config.toml
num_hidden_layers = 8
hidden_size = 128
num_attention_heads = 4
num_key_value_heads = 1
head_dim = 32
intermediate_size = 320
vocab_size = 2048
hidden_act = "swiglu"
norm = "layernorm"
norm_place = "pre"
norm_eps = 1e-05
positions = "rope"
rope_theta = 81400.0
rope_fraction = 1.0
qk_norm = true
attn_scale = 0.177
bias = "qkv"
tie_word_embeddings = false
parallel_block = false
init = "normal"
init_std_qkv = 0.0691
init_std_o = 0.0
init_std_up = 0.0691
init_std_down = 0.0
init_mimetic = 0.5
optimizer = "muon_variant"
learning_rate = 0.0129
lr_mult_qkv = 0.7
lr_mult_o = 1.5
lr_mult_down = 0.7
beta1 = 0.9
lr_head = 0.00447
warmup_steps = 0
schedule = "wsd"
decay_fraction = 0.948
decay_shape = "linear"
final_lr_fraction = 0.0
batch_tokens = 8192
max_seq_len = 2048
doc_mask = false
train_tokens = 91130000
max_steps = 11125
dataset = "wikipedia_en"
Each number is 200 + 20 x the weight over its row's rms, rounded and kept within 0 to 999. Layers, rows and columns count from 0. The size before them is the row's rms in percent of the matrix's.

# down: layer 3 MLP down (transposed), 320x128, rms 0.105, rows 105-122, columns 0-127
# gate: layer 3 MLP gate, 320x128, rms 0.26, rows 106-123, columns 0-127
# up: layer 3 MLP up, 320x128, rms 0.252, rows 106-123, columns 0-127
down105,097,179,186,212,193,205,189,191,237,219,196,190,209,204,200,204,176,180,200,196,198,210,186,180,213,196,233,211,229,186,230,213,223,182,210,209,207,210,186,192,207,203,213,228,230,178,208,197,206,174,202,184,184,186,211,151,170,226,210,224,212,181,152,194,209,204,224,203,209,195,224,196,174,182,211,229,213,228,192,205,191,211,195,181,197,143,181,221,131,243,206,193,237,207,180,170,201,234,200,216,179,190,224,192,172,174,189,194,182,173,185,229,211,213,215,186,208,225,189,235,225,193,196,171,222,203,194,207,217
gate106,101,214,214,215,177,229,205,202,196,211,223,190,195,225,168,180,212,217,183,220,169,199,232,181,192,184,189,190,176,160,193,169,187,184,215,231,212,197,177,169,167,212,200,183,215,224,219,183,199,198,231,209,203,146,233,191,190,188,181,192,200,204,193,228,179,218,213,207,174,196,178,222,203,237,190,191,212,197,195,179,208,223,213,184,215,191,168,241,202,184,175,202,211,199,140,178,175,218,209,207,159,206,195,219,166,172,175,171,213,205,190,187,208,205,203,204,208,209,187,219,173,217,186,153,183,183,199,179,193
up106,096,234,223,237,196,232,206,192,216,182,191,221,195,209,207,191,178,189,188,162,176,171,183,192,219,175,246,208,215,210,194,241,173,203,224,189,203,222,217,239,190,234,196,218,200,182,177,198,158,154,215,165,197,172,179,199,210,209,241,200,186,225,243,216,214,201,194,197,165,199,151,200,179,233,183,194,240,213,205,224,212,200,197,212,223,197,209,211,202,197,196,198,210,195,193,180,220,178,192,214,187,206,194,189,217,201,212,227,208,232,199,189,201,195,169,178,177,183,213,173,186,221,223,223,203,186,204,204,191
down106,097,158,204,194,219,220,188,186,228,229,177,194,192,223,187,207,145,179,192,226,209,197,231,195,224,236,200,218,224,175,210,191,213,224,208,183,242,201,228,212,199,167,217,204,233,191,216,200,226,206,203,198,179,182,206,193,226,174,153,229,219,162,208,214,213,196,214,196,209,188,227,180,203,218,222,207,209,190,171,203,197,167,192,181,166,195,210,204,213,219,230,161,175,176,156,239,213,186,190,192,198,202,199,200,211,187,194,170,178,208,209,202,167,224,219,208,189,207,180,213,190,197,183,184,191,230,189,175,202
gate107,107,199,240,217,200,207,236,233,178,157,217,187,220,207,227,199,187,145,207,203,231,216,203,204,178,206,188,195,218,207,192,242,188,175,173,198,165,183,190,226,185,214,201,196,205,186,204,202,204,220,200,184,231,220,212,234,244,209,197,182,198,201,183,198,208,219,205,202,196,224,207,229,225,214,237,162,200,177,199,180,207,220,202,169,195,214,221,177,207,193,220,205,199,194,203,212,190,220,209,169,228,184,144,172,200,208,197,223,232,216,178,189,204,172,231,234,230,197,209,171,197,211,192,185,212,199,224,200,215
up107,102,200,189,222,209,211,186,220,172,180,181,154,161,227,206,198,235,184,197,174,169,197,206,170,216,249,207,183,195,202,210,180,222,202,199,194,203,197,204,169,156,177,203,213,178,206,188,202,191,197,184,184,194,202,213,162,203,186,207,207,233,181,178,230,214,218,171,175,183,192,199,180,205,203,196,244,192,192,212,210,190,206,235,232,185,200,208,215,183,242,223,183,239,193,201,179,165,196,215,186,208,201,188,225,195,229,194,192,203,176,221,253,203,227,190,181,199,213,201,246,212,215,176,205,176,227,188,200,205
down107,105,211,201,200,198,186,166,217,208,201,209,203,210,183,209,260,242,194,192,171,169,190,180,203,193,220,207,220,191,215,201,209,212,198,194,150,145,183,189,172,203,200,205,209,190,197,224,177,201,186,196,187,207,182,186,197,187,213,210,197,177,242,163,201,208,198,168,180,218,213,211,210,176,186,208,204,161,202,218,194,220,194,188,208,217,229,227,208,201,203,204,219,170,195,229,200,227,187,246,177,196,199,211,212,144,204,189,185,252,206,204,229,211,202,195,175,208,218,224,205,170,191,219,237,176,176,200,214,196
gate108,093,210,222,250,153,181,213,197,195,201,172,201,197,178,177,214,167,218,228,199,229,208,177,218,183,206,173,189,229,194,181,207,250,227,165,213,210,200,177,204,194,219,202,231,195,242,179,180,177,230,208,189,199,177,204,220,244,247,181,220,207,221,202,203,195,193,224,208,216,164,181,203,221,191,183,191,220,199,210,187,237,206,192,185,205,195,170,199,169,197,244,191,210,210,224,200,202,211,163,176,216,186,188,214,198,191,211,217,208,196,180,177,214,209,188,246,204,212,192,189,193,204,187,190,222,215,193,205,232
up108,092,187,224,205,206,181,176,181,222,222,193,167,184,190,183,222,233,195,203,174,234,213,176,202,223,180,198,214,196,176,212,200,208,231,233,204,206,203,191,192,213,203,254,231,190,180,208,196,175,207,199,190,195,206,241,184,215,201,219,194,234,198,208,205,179,199,232,180,207,165,173,187,225,190,196,235,201,226,224,187,213,224,205,218,233,184,226,226,233,216,198,173,219,218,199,179,194,187,188,169,217,206,174,200,196,171,205,191,204,227,183,219,210,171,232,143,233,208,205,239,183,202,221,195,211,195,206,181,184
down108,092,190,172,194,226,207,190,129,217,195,218,205,217,192,203,219,195,183,188,191,193,196,234,179,223,188,186,181,209,236,239,211,178,192,173,188,178,193,189,182,178,177,196,176,200,196,207,185,239,188,208,204,209,201,194,245,186,176,179,184,199,178,170,182,205,206,217,189,235,205,241,169,194,187,220,182,174,150,224,218,193,205,233,203,220,193,221,154,201,181,208,205,225,177,222,185,225,197,229,211,197,230,213,220,211,195,199,216,229,204,211,192,199,192,228,189,183,211,220,182,200,209,225,195,175,227,208,209,183
gate109,097,226,189,201,198,199,196,217,168,190,195,203,175,164,182,228,215,191,179,212,232,185,157,207,176,220,194,189,191,218,238,173,229,165,213,185,190,194,187,189,223,193,179,227,216,177,162,182,208,190,169,210,178,178,182,208,220,198,157,206,172,186,173,211,187,217,196,198,215,211,156,190,166,179,215,213,192,218,216,195,211,188,219,236,171,177,186,178,215,174,174,223,198,208,215,206,188,195,166,200,185,174,227,174,197,175,218,177,230,220,177,197,182,227,211,211,221,205,213,185,187,157,211,179,190,179,195,190,194
up109,098,227,206,186,204,196,210,184,187,200,238,196,211,189,189,211,194,195,203,216,199,189,207,168,182,144,215,200,211,199,196,209,197,200,203,220,203,188,194,216,200,201,202,181,209,185,179,213,182,195,148,211,207,256,208,229,184,187,170,189,235,186,216,226,182,198,244,230,191,231,223,189,205,192,219,206,216,179,232,195,212,198,210,165,225,193,210,237,229,199,207,194,165,235,215,195,197,218,181,186,203,229,236,180,214,232,203,220,200,196,184,179,199,193,216,225,218,236,231,205,204,175,220,222,234,224,191,232,169
down109,096,193,176,181,182,203,204,151,208,189,206,199,190,203,213,179,178,209,192,196,191,207,175,189,233,203,218,233,188,219,170,203,204,191,180,211,226,171,199,208,199,184,192,211,203,194,192,211,198,181,175,233,178,188,153,174,214,207,237,234,210,183,236,236,189,203,212,201,169,196,165,198,197,176,205,224,245,187,200,203,209,228,172,201,225,208,189,175,215,187,204,218,239,178,209,190,199,213,202,175,215,226,220,216,248,226,194,234,233,174,197,218,204,202,181,180,161,176,216,183,209,194,209,189,196,190,223,209,239
gate110,104,232,230,207,171,206,175,193,194,219,222,175,189,166,169,184,174,207,208,182,234,225,210,209,235,178,176,200,138,186,181,206,190,163,180,192,181,193,229,203,213,182,203,178,216,213,185,193,228,211,190,246,202,212,188,204,190,186,203,203,208,214,230,202,182,207,180,204,205,197,183,203,188,194,181,212,188,205,195,204,168,193,151,201,182,204,179,210,177,206,249,219,244,200,169,231,152,175,202,223,205,193,190,200,183,214,185,183,195,197,187,199,215,176,174,212,173,219,179,219,195,175,199,185,226,190,199,191,175
up110,107,199,219,182,185,206,196,227,180,197,195,195,183,179,216,207,204,190,204,189,231,200,202,212,151,161,208,170,236,243,193,201,219,220,187,216,177,194,156,192,168,189,196,192,192,198,205,178,216,225,193,219,205,195,163,222,185,205,214,186,171,202,181,199,202,178,183,208,218,220,196,175,211,174,201,217,189,164,193,189,190,203,220,171,234,205,211,206,212,184,213,212,162,170,228,180,199,232,191,182,159,180,185,232,165,203,232,178,170,227,205,187,170,183,198,195,184,191,169,156,232,199,206,220,203,204,210,172,206
down110,103,201,204,198,196,197,212,201,178,211,209,213,220,180,228,211,234,191,191,187,205,217,208,202,178,212,217,221,237,209,191,250,245,194,158,161,207,195,204,177,200,216,192,257,196,213,171,196,185,184,206,190,180,207,194,210,190,206,180,227,180,218,177,175,197,176,210,199,226,198,202,191,205,220,183,184,184,165,188,219,193,153,163,194,167,188,186,213,227,188,161,203,166,201,194,222,223,219,201,223,165,191,204,184,192,182,202,216,256,186,182,202,232,207,203,225,178,213,200,179,198,195,200,201,199,210,212,245,205
gate111,105,185,195,184,206,220,231,214,212,200,220,196,194,180,190,188,225,200,190,195,201,223,212,218,210,223,218,177,146,178,192,178,206,211,215,180,175,203,177,186,202,191,215,196,221,221,162,196,192,233,202,228,212,212,188,205,208,226,201,157,225,211,182,164,189,209,162,167,198,188,205,210,215,220,215,211,224,211,205,214,217,205,247,209,218,178,219,228,204,175,162,239,162,181,204,187,204,224,168,214,218,213,203,190,203,207,178,230,181,194,202,179,222,191,211,204,247,204,213,195,210,200,262,166,204,191,217,212,199
up111,102,160,201,200,202,163,139,185,220,219,198,237,195,203,201,197,218,206,190,226,181,217,229,222,203,172,174,209,161,176,211,197,193,187,214,186,220,193,193,208,193,212,200,188,191,198,181,208,209,223,196,202,164,208,171,216,185,172,198,171,224,192,185,169,178,209,194,186,222,194,228,213,225,201,198,174,264,200,198,197,215,191,209,188,210,193,233,218,174,189,227,180,196,166,209,202,224,183,179,185,190,156,221,200,231,248,174,207,206,189,171,203,220,232,200,181,200,215,225,207,223,206,206,205,183,182,186,186,208
down111,100,162,209,207,222,229,225,187,191,183,194,206,211,230,203,195,189,198,229,200,214,206,209,159,213,215,187,191,189,211,151,204,166,176,229,145,211,193,212,215,202,193,188,213,158,205,201,213,220,199,219,220,222,201,225,183,194,203,210,218,193,212,179,185,208,197,183,240,194,184,196,209,200,211,171,220,202,232,203,161,169,195,176,241,222,230,203,191,180,231,221,219,194,271,192,214,196,190,178,194,220,198,189,190,181,186,196,180,201,190,199,163,178,189,238,206,203,214,180,199,233,196,173,192,204,205,177,194,209
gate112,097,192,199,170,204,194,220,177,167,193,209,213,210,164,167,217,193,184,211,206,206,190,207,188,180,163,193,166,188,182,183,197,190,210,201,214,167,197,186,177,214,188,207,186,182,201,171,238,189,219,188,192,229,167,207,178,208,182,201,170,183,202,202,205,206,157,204,145,203,186,205,218,238,200,211,170,181,226,215,232,183,163,211,200,200,185,212,177,230,231,195,226,197,242,217,206,197,177,203,197,166,159,189,199,242,212,175,216,186,169,213,181,210,185,185,202,217,236,178,204,172,180,189,203,194,183,218,193,218
up112,094,183,151,155,207,237,187,221,213,181,222,203,199,230,216,190,180,172,222,217,184,162,155,205,173,200,192,205,199,205,216,231,182,200,203,218,185,205,197,221,200,231,200,214,208,220,224,206,186,216,199,199,211,193,179,201,209,216,195,194,210,212,186,203,184,238,210,265,243,178,192,208,220,200,171,211,203,205,178,220,210,227,223,207,198,175,222,215,222,195,230,199,185,192,187,186,231,186,187,198,211,219,222,218,171,200,240,233,211,204,178,194,214,237,192,180,225,172,234,204,169,210,226,211,195,199,202,205,196
down112,101,220,200,203,208,218,185,198,193,168,220,168,216,254,211,179,204,175,198,183,209,195,187,190,201,192,216,182,206,199,212,190,176,208,238,197,196,196,212,203,188,172,203,196,216,196,193,199,190,230,196,212,177,198,237,201,201,178,222,189,159,202,184,219,204,174,183,239,185,174,170,199,197,188,193,208,201,193,237,179,221,225,210,174,183,198,200,190,182,195,175,240,226,215,211,182,201,232,218,200,220,251,187,174,233,223,172,233,221,188,207,172,146,228,221,176,189,202,179,182,211,213,223,176,173,227,193,218,201
gate113,099,193,219,158,163,193,215,227,194,192,172,220,225,268,185,185,176,184,219,221,182,237,217,202,197,203,210,199,211,160,190,177,194,194,184,153,161,166,216,192,216,185,214,191,219,191,231,208,179,200,195,231,203,203,208,223,181,197,181,224,173,166,198,183,167,211,195,190,224,178,152,196,215,198,189,220,211,177,198,213,170,218,180,196,208,222,202,221,162,202,252,179,187,197,217,202,202,205,198,193,209,204,192,212,197,222,191,197,219,193,180,198,195,184,186,202,210,202,197,239,222,181,193,222,218,215,202,188,216
up113,096,203,179,212,208,201,222,184,230,174,203,178,200,197,213,243,185,192,198,182,187,226,174,229,198,196,198,217,215,223,209,158,182,186,194,217,211,175,200,200,170,222,191,171,170,219,184,179,214,198,219,210,241,169,197,188,201,213,217,173,229,234,196,175,237,232,154,172,197,208,203,226,207,197,233,213,188,221,214,198,215,195,188,205,189,237,200,204,167,207,240,196,203,234,195,199,164,222,182,185,208,195,201,205,237,184,190,161,203,191,174,208,207,204,193,198,187,194,196,222,194,222,172,210,204,186,259,215,208
down113,103,209,193,179,165,193,226,218,221,217,201,213,201,212,211,205,200,169,179,163,208,196,248,180,207,203,198,172,205,217,206,158,222,190,183,218,165,170,219,159,206,217,208,200,192,176,229,217,207,188,200,192,193,152,155,211,181,223,216,234,219,215,208,184,217,215,202,192,205,192,187,230,224,218,195,208,200,197,172,193,205,186,243,223,207,187,216,207,214,204,173,196,205,202,203,189,195,166,221,195,212,207,170,205,182,219,213,186,201,174,211,197,220,169,248,196,216,212,187,225,216,201,182,200,152,228,186,160,221
gate114,106,239,243,183,170,228,192,202,194,209,202,220,166,203,194,189,182,199,227,223,209,214,203,238,220,203,178,221,201,235,218,189,219,194,202,190,172,255,174,208,201,216,182,184,185,190,192,200,223,176,169,217,243,232,217,219,192,210,181,228,196,178,238,199,207,207,157,186,237,183,200,205,233,209,196,188,191,178,204,187,197,226,209,193,216,219,200,173,216,196,198,189,204,197,205,206,179,208,199,220,216,181,207,198,199,203,210,224,188,213,177,148,193,193,212,201,175,247,195,226,239,220,194,187,214,187,229,222,215
up114,109,220,236,200,185,193,181,169,157,216,209,193,215,206,185,198,216,165,188,193,193,194,219,205,184,198,214,185,195,202,220,192,215,186,193,223,185,172,200,190,223,234,159,193,175,167,202,223,207,175,177,195,200,207,206,202,190,174,204,193,197,198,191,172,191,161,220,169,198,191,229,199,195,212,198,179,214,161,180,193,171,186,188,206,219,219,192,206,152,173,196,166,171,213,205,185,237,185,226,184,204,149,191,217,181,169,237,180,187,172,210,184,174,200,211,210,183,185,176,163,193,177,186,193,156,183,183,188,179
down114,104,166,173,182,187,180,198,224,241,201,188,184,203,229,209,211,204,184,196,218,188,217,201,186,207,184,233,192,173,226,170,224,205,189,181,195,238,200,209,195,203,222,181,214,188,194,180,205,213,183,212,250,193,213,164,193,220,214,207,209,198,179,211,195,191,206,179,247,205,197,175,225,168,160,176,211,226,222,208,182,200,226,183,239,170,217,199,163,225,208,231,180,218,193,234,157,202,182,195,209,205,230,215,208,179,201,166,221,226,183,191,196,207,193,190,200,182,188,175,170,221,226,175,181,201,214,188,202,221
gate115,098,179,224,197,193,147,185,209,167,225,203,231,189,215,198,203,216,204,203,191,176,193,220,185,229,193,155,191,216,214,176,182,225,202,177,208,183,225,177,242,207,187,186,197,193,240,198,170,208,202,239,204,159,185,196,199,191,237,214,198,169,193,191,179,189,194,206,199,208,189,172,220,169,174,185,189,204,182,227,233,212,207,191,207,200,195,196,206,247,207,202,179,173,224,188,171,220,164,179,204,211,165,194,185,168,222,212,193,208,222,206,182,167,204,192,194,201,181,218,180,207,201,217,158,172,185,173,185,191
up115,103,182,223,194,168,246,144,222,179,203,186,178,171,195,211,217,197,215,197,188,174,189,175,185,179,188,196,215,198,190,167,181,229,207,222,189,170,217,244,183,183,144,194,226,204,245,166,220,194,195,188,207,204,214,218,201,183,203,221,204,174,206,171,173,207,199,198,177,200,197,209,199,179,176,168,194,191,212,181,217,179,225,201,226,229,213,198,226,205,217,212,193,173,189,207,192,201,215,192,205,213,190,187,183,207,210,175,200,199,214,236,194,218,190,219,201,190,203,157,168,171,207,223,216,233,174,188,230,214
down115,102,240,196,208,203,206,220,207,206,211,180,200,202,226,226,208,205,201,209,204,239,229,192,203,230,182,233,182,197,200,207,189,195,196,219,196,204,245,205,193,196,195,195,167,189,214,170,196,201,218,222,201,187,173,179,198,204,195,238,202,205,208,200,217,222,170,209,179,223,187,145,165,218,173,192,199,198,195,187,200,167,221,223,176,143,166,208,234,210,221,191,198,215,178,169,186,170,193,201,182,180,213,212,211,205,194,223,188,246,177,173,165,185,199,218,215,230,192,200,225,235,242,178,193,183,190,196,182,201
gate116,110,185,217,190,219,181,169,202,192,221,201,212,224,202,219,197,201,235,211,218,167,196,218,188,200,215,162,234,218,202,178,245,174,186,228,212,206,191,189,188,175,183,191,197,205,225,212,201,239,190,217,209,216,181,166,183,188,225,192,176,183,208,203,179,160,161,197,192,188,157,186,166,210,216,223,194,200,183,199,193,171,169,203,186,236,184,208,155,180,184,194,206,171,191,184,185,176,170,207,219,179,224,176,213,185,189,216,184,226,205,175,211,187,214,163,199,210,209,197,204,184,230,184,182,193,221,177,175,165
up116,096,187,204,234,224,211,229,191,206,193,215,187,182,210,212,160,193,208,192,220,206,224,197,199,212,189,170,198,175,189,205,218,222,199,202,165,190,192,178,217,209,203,183,229,197,213,204,177,225,176,222,191,191,210,192,192,208,188,182,215,197,201,245,226,193,150,197,216,223,233,175,211,204,197,214,212,221,193,200,206,190,228,188,182,154,167,158,231,162,193,163,230,191,188,201,218,219,211,151,200,233,180,222,229,187,211,180,189,205,194,193,178,223,192,190,177,220,222,168,189,209,191,210,210,209,232,189,225,161
down116,101,213,211,206,200,205,200,226,225,235,189,209,231,189,223,220,216,202,177,186,216,215,164,247,196,182,174,234,222,211,175,204,185,232,223,201,193,192,202,200,211,211,185,187,184,219,203,204,211,183,230,159,197,177,218,180,210,190,193,167,222,233,197,176,200,202,228,215,205,204,184,191,211,193,221,187,187,220,223,186,226,159,216,213,192,203,216,210,162,266,185,201,218,217,190,186,180,186,209,180,205,165,200,203,182,208,198,169,211,156,181,188,221,179,160,195,206,217,174,213,164,203,186,214,188,190,186,174,217
gate117,095,167,206,184,204,168,198,198,171,193,196,208,169,218,209,204,193,217,207,190,196,211,205,202,205,224,204,157,196,230,176,205,201,223,211,161,172,191,194,219,205,196,154,221,237,215,175,201,214,202,187,183,181,200,206,209,209,216,178,205,200,168,201,199,216,206,175,168,200,189,176,173,220,191,234,217,211,204,212,205,180,192,159,227,200,192,197,200,175,208,200,186,189,211,194,205,182,242,159,205,188,187,194,193,133,199,159,218,203,206,184,195,206,157,183,206,186,218,205,190,184,201,198,194,189,227,187,229,270
up117,096,212,201,227,282,178,192,227,195,175,188,202,208,217,190,180,163,211,181,210,196,200,212,189,211,221,197,197,193,168,216,158,228,190,154,201,221,185,201,203,187,178,214,218,222,221,198,201,208,208,219,214,218,183,181,183,191,235,233,186,228,212,218,208,189,209,192,225,219,188,176,167,208,179,193,241,191,190,199,202,180,169,202,213,169,192,192,200,204,174,207,189,178,201,248,216,199,233,190,221,196,198,194,212,187,191,214,233,183,205,245,189,220,225,196,197,189,168,207,185,192,198,189,175,187,225,179,229,211
down117,098,192,191,235,198,216,182,208,167,204,244,210,220,230,184,180,213,201,215,211,197,187,189,189,214,173,222,213,197,195,193,202,199,231,178,176,220,174,210,209,188,210,199,226,204,223,171,232,225,194,212,166,192,207,215,212,197,180,174,171,199,177,230,194,183,198,215,207,216,181,201,163,211,214,183,214,219,171,260,196,174,190,212,210,165,206,234,207,195,222,207,194,198,242,226,183,208,214,209,210,203,190,197,198,180,207,189,203,179,194,209,205,162,177,178,213,186,255,179,228,168,175,168,158,188,200,216,180,195
gate118,093,209,207,207,171,206,200,191,216,207,201,224,219,185,209,226,195,218,219,209,188,175,187,175,185,218,151,230,200,144,228,196,192,201,221,193,201,211,191,195,198,198,199,245,202,234,182,206,217,187,176,193,202,194,182,230,192,203,193,241,194,212,182,236,184,216,231,245,236,213,193,215,193,195,189,181,175,194,213,208,187,219,201,190,185,166,212,183,218,201,188,163,177,219,241,175,190,215,199,223,211,214,225,212,203,173,189,208,200,181,194,212,150,226,185,192,204,190,176,206,236,217,156,170,173,204,192,186,177
up118,092,240,230,161,241,192,220,195,230,229,216,249,195,198,188,226,216,206,216,217,189,206,220,189,220,165,176,223,198,194,191,190,221,205,207,193,183,221,210,206,204,216,218,207,219,181,188,210,204,204,185,167,201,195,199,156,213,200,201,239,170,191,206,200,207,175,236,201,185,234,203,196,216,180,208,236,238,183,220,220,202,211,209,196,194,220,180,188,205,199,205,187,225,194,199,167,208,216,186,175,217,203,203,224,170,177,247,213,193,227,188,165,223,198,199,232,212,198,183,202,205,172,236,170,210,201,235,219,178
down118,096,233,195,226,224,194,196,241,217,147,193,194,193,188,225,208,205,184,194,151,186,202,218,173,178,200,219,202,242,198,184,208,177,229,200,154,207,167,229,211,187,186,177,209,200,212,207,189,197,191,231,214,238,206,189,226,239,190,199,223,223,191,189,216,176,155,190,207,204,196,213,218,200,193,170,191,205,178,207,220,188,210,233,196,219,204,227,193,196,160,214,197,185,214,226,166,173,204,171,194,201,184,187,224,224,181,207,199,178,208,164,181,205,229,180,190,206,221,158,210,204,182,199,188,213,208,206,187,220
gate119,102,186,194,223,202,166,221,197,181,205,216,177,202,178,214,182,218,220,181,185,200,231,200,200,160,234,223,162,172,210,217,217,259,213,184,188,232,196,201,175,204,192,227,206,216,197,172,170,195,173,187,219,223,202,182,220,188,217,181,192,175,215,197,169,222,160,211,198,198,207,178,188,189,215,181,189,204,210,191,241,177,193,215,209,202,244,207,224,201,199,213,210,234,221,261,188,188,174,226,212,212,191,167,168,204,206,208,181,204,211,209,191,225,198,211,158,178,211,209,201,211,208,218,224,196,191,208,185,211
up119,111,193,196,203,235,190,189,182,213,218,177,191,190,175,158,203,185,198,177,207,181,234,163,190,180,217,215,200,196,188,166,193,160,215,197,199,208,221,170,225,213,192,194,189,198,200,217,181,198,225,196,187,194,182,167,176,209,205,205,218,193,232,175,157,225,155,209,181,180,205,201,221,187,181,207,212,178,209,156,198,190,177,224,205,167,197,204,230,210,221,191,207,209,185,178,198,186,206,186,203,171,187,173,189,178,212,200,200,202,187,201,174,229,229,204,212,210,204,187,126,167,208,177,197,194,166,209,163,220
down119,107,200,187,212,215,220,203,193,185,221,239,230,204,203,202,171,186,207,191,197,197,168,223,176,190,186,193,206,207,207,215,171,200,158,197,195,185,175,224,162,211,181,218,194,233,166,229,202,190,165,215,222,212,213,203,165,246,196,194,164,188,190,208,181,175,201,223,243,207,233,191,162,209,228,193,183,179,231,175,197,214,191,223,223,182,192,216,193,207,198,249,245,181,209,203,214,195,206,206,223,211,190,199,181,181,163,218,178,191,183,168,214,219,198,222,189,189,220,195,207,194,198,208,158,209,193,205,233,196
gate120,104,183,193,243,193,190,191,201,185,209,201,191,176,175,213,205,209,169,191,187,236,196,205,187,230,198,195,195,160,192,259,226,182,169,186,195,210,195,163,224,192,171,178,195,211,199,194,204,159,165,226,176,208,174,209,194,200,186,201,235,193,219,207,208,239,215,213,221,229,211,201,207,213,192,220,205,201,181,205,215,192,201,194,177,222,184,189,162,183,217,258,180,203,203,218,170,222,218,187,212,183,185,203,175,180,207,211,207,213,212,227,171,211,201,206,181,220,176,206,157,171,204,214,185,162,206,191,202,236
up120,105,163,199,213,208,194,206,175,186,202,171,235,218,183,213,233,214,176,196,205,194,192,215,198,194,206,194,185,190,205,161,183,226,193,204,164,212,211,185,189,192,184,177,227,224,189,184,189,201,212,177,206,190,217,224,194,238,230,210,190,228,172,201,207,203,176,209,210,184,193,221,150,202,182,245,207,164,199,172,223,257,157,193,195,241,196,151,182,190,210,177,192,178,199,168,217,197,168,204,210,194,165,178,171,220,213,197,225,198,221,187,216,193,180,195,212,177,231,211,188,212,211,206,186,205,210,185,202,204
down120,105,167,196,181,216,194,222,199,251,199,227,187,196,180,220,158,224,158,204,192,193,191,253,173,177,197,194,192,228,245,197,198,201,217,245,181,179,208,193,219,194,179,217,222,151,224,171,205,204,217,209,169,202,224,210,208,182,206,188,197,188,222,159,210,221,201,179,250,210,211,218,190,199,206,237,218,213,171,205,205,189,184,181,208,189,207,208,178,182,204,190,196,192,193,175,189,191,196,216,230,196,194,207,184,200,192,192,210,167,241,171,213,185,183,201,190,231,206,197,187,201,194,217,175,207,231,194,208,178
gate121,098,195,231,203,187,201,138,146,197,207,188,185,212,215,202,227,205,214,218,188,187,201,220,185,198,174,219,218,181,175,188,214,239,220,198,209,205,217,163,190,196,176,205,191,223,207,201,207,248,231,217,191,212,192,198,176,205,212,192,205,190,192,205,174,159,194,212,186,208,161,209,194,188,212,220,165,203,180,179,211,193,187,226,184,184,232,217,160,198,202,190,180,186,231,175,212,203,184,225,187,204,209,200,204,191,147,184,178,188,197,198,210,232,189,206,207,247,165,196,174,230,208,190,175,208,210,222,213,226
up121,102,194,216,188,244,169,192,195,203,186,179,168,189,175,210,194,203,207,190,239,213,207,219,230,216,202,226,217,195,190,172,174,191,157,209,219,239,200,196,214,190,199,198,189,175,194,234,171,223,206,189,183,221,225,203,188,199,186,165,202,187,188,194,237,224,219,199,217,199,204,201,165,218,215,217,189,180,229,201,227,197,179,193,199,187,164,240,217,221,193,179,184,199,193,232,240,191,195,191,198,194,200,200,208,179,230,227,225,170,183,226,202,215,193,182,165,198,232,187,178,177,145,213,202,209,184,195,181,166
down121,101,228,185,208,228,158,285,203,211,186,224,185,220,189,152,183,176,182,236,203,195,201,192,181,221,202,175,186,217,191,184,189,205,181,218,213,224,207,203,234,196,189,203,190,195,225,225,212,219,173,210,188,190,201,218,194,196,177,209,209,222,207,213,179,228,183,235,240,212,195,151,188,176,208,198,173,215,190,211,206,202,165,203,185,214,224,175,194,196,225,197,216,193,193,202,181,160,199,194,209,196,188,197,212,198,223,219,182,224,198,196,165,204,180,177,200,208,175,158,218,214,180,190,204,217,221,215,191,190
gate122,108,198,178,197,198,179,185,206,192,211,193,231,203,215,189,186,202,224,192,194,167,184,245,183,220,176,194,183,197,182,211,220,185,183,176,221,235,212,203,180,197,219,187,184,226,222,201,226,208,220,187,185,191,180,205,198,226,220,176,174,224,177,206,194,182,202,187,201,194,199,186,201,189,182,214,183,200,198,250,191,202,214,190,164,161,224,216,251,237,192,201,216,205,226,235,185,191,196,170,212,184,168,183,163,192,179,229,251,196,240,177,220,176,160,205,227,225,181,194,196,204,210,194,191,191,232,184,219,207
up122,095,176,171,185,172,231,187,223,240,202,216,167,188,185,203,176,180,201,211,210,221,173,220,192,190,187,218,188,214,202,199,158,183,194,215,225,195,201,207,174,210,172,227,179,207,245,221,198,168,163,162,192,215,224,193,214,207,224,219,194,233,171,206,213,203,227,178,200,191,201,226,148,195,191,228,216,203,217,214,184,203,186,212,194,193,173,179,182,188,189,165,194,223,220,187,215,193,183,192,193,200,232,212,222,204,197,198,225,234,211,195,189,200,236,196,222,180,210,206,186,202,211,193,197,252,190,238,167,197
down122,108,195,209,219,201,199,192,196,164,175,178,167,189,215,222,192,214,169,185,171,194,231,214,187,184,223,208,190,175,192,189,190,198,235,176,216,181,210,205,190,206,205,191,223,198,208,169,211,211,254,220,196,218,201,214,204,192,227,211,172,231,195,163,225,221,161,165,193,195,195,212,153,196,210,199,204,184,153,184,156,198,189,182,198,201,189,189,196,219,229,173,194,230,217,222,205,173,194,200,201,199,196,186,182,200,244,201,212,228,212,199,193,195,169,181,241,220,206,225,177,242,210,210,224,224,191,203,225,202
gate123,103,220,179,231,186,191,211,203,188,215,187,154,197,178,204,221,184,208,172,192,199,214,204,217,194,229,207,203,221,205,182,193,201,224,174,159,182,217,186,174,212,176,202,169,200,184,223,207,206,192,166,176,188,228,225,185,191,166,186,208,232,194,223,183,184,214,195,191,201,170,184,225,223,188,210,203,153,241,191,185,180,213,230,203,177,212,218,221,213,228,188,195,208,201,171,193,160,192,180,196,227,203,215,196,168,217,193,226,198,211,221,191,216,197,195,145,194,204,168,195,211,204,210,149,213,241,176,201,179
up123,110,149,180,184,212,185,187,185,157,177,194,210,155,217,213,210,231,195,231,213,207,176,210,227,196,195,195,198,210,220,216,217,214,191,191,204,191,221,235,164,207,212,202,183,226,164,216,235,227,219,228,236,218,175,226,224,198,168,173,211,181,197,164,184,224,215,220,220,190,155,214,208,179,227,185,171,202,184,208,198,222,219,212,211,182,199,169,189,215,177,217,221,202,198,183,218,206,229,189,208,223,161,227,205,181,208,199,170,185,220,191,209,180,182,206,232,182,188,185,207,188,201,210,203,216,186,196,218,198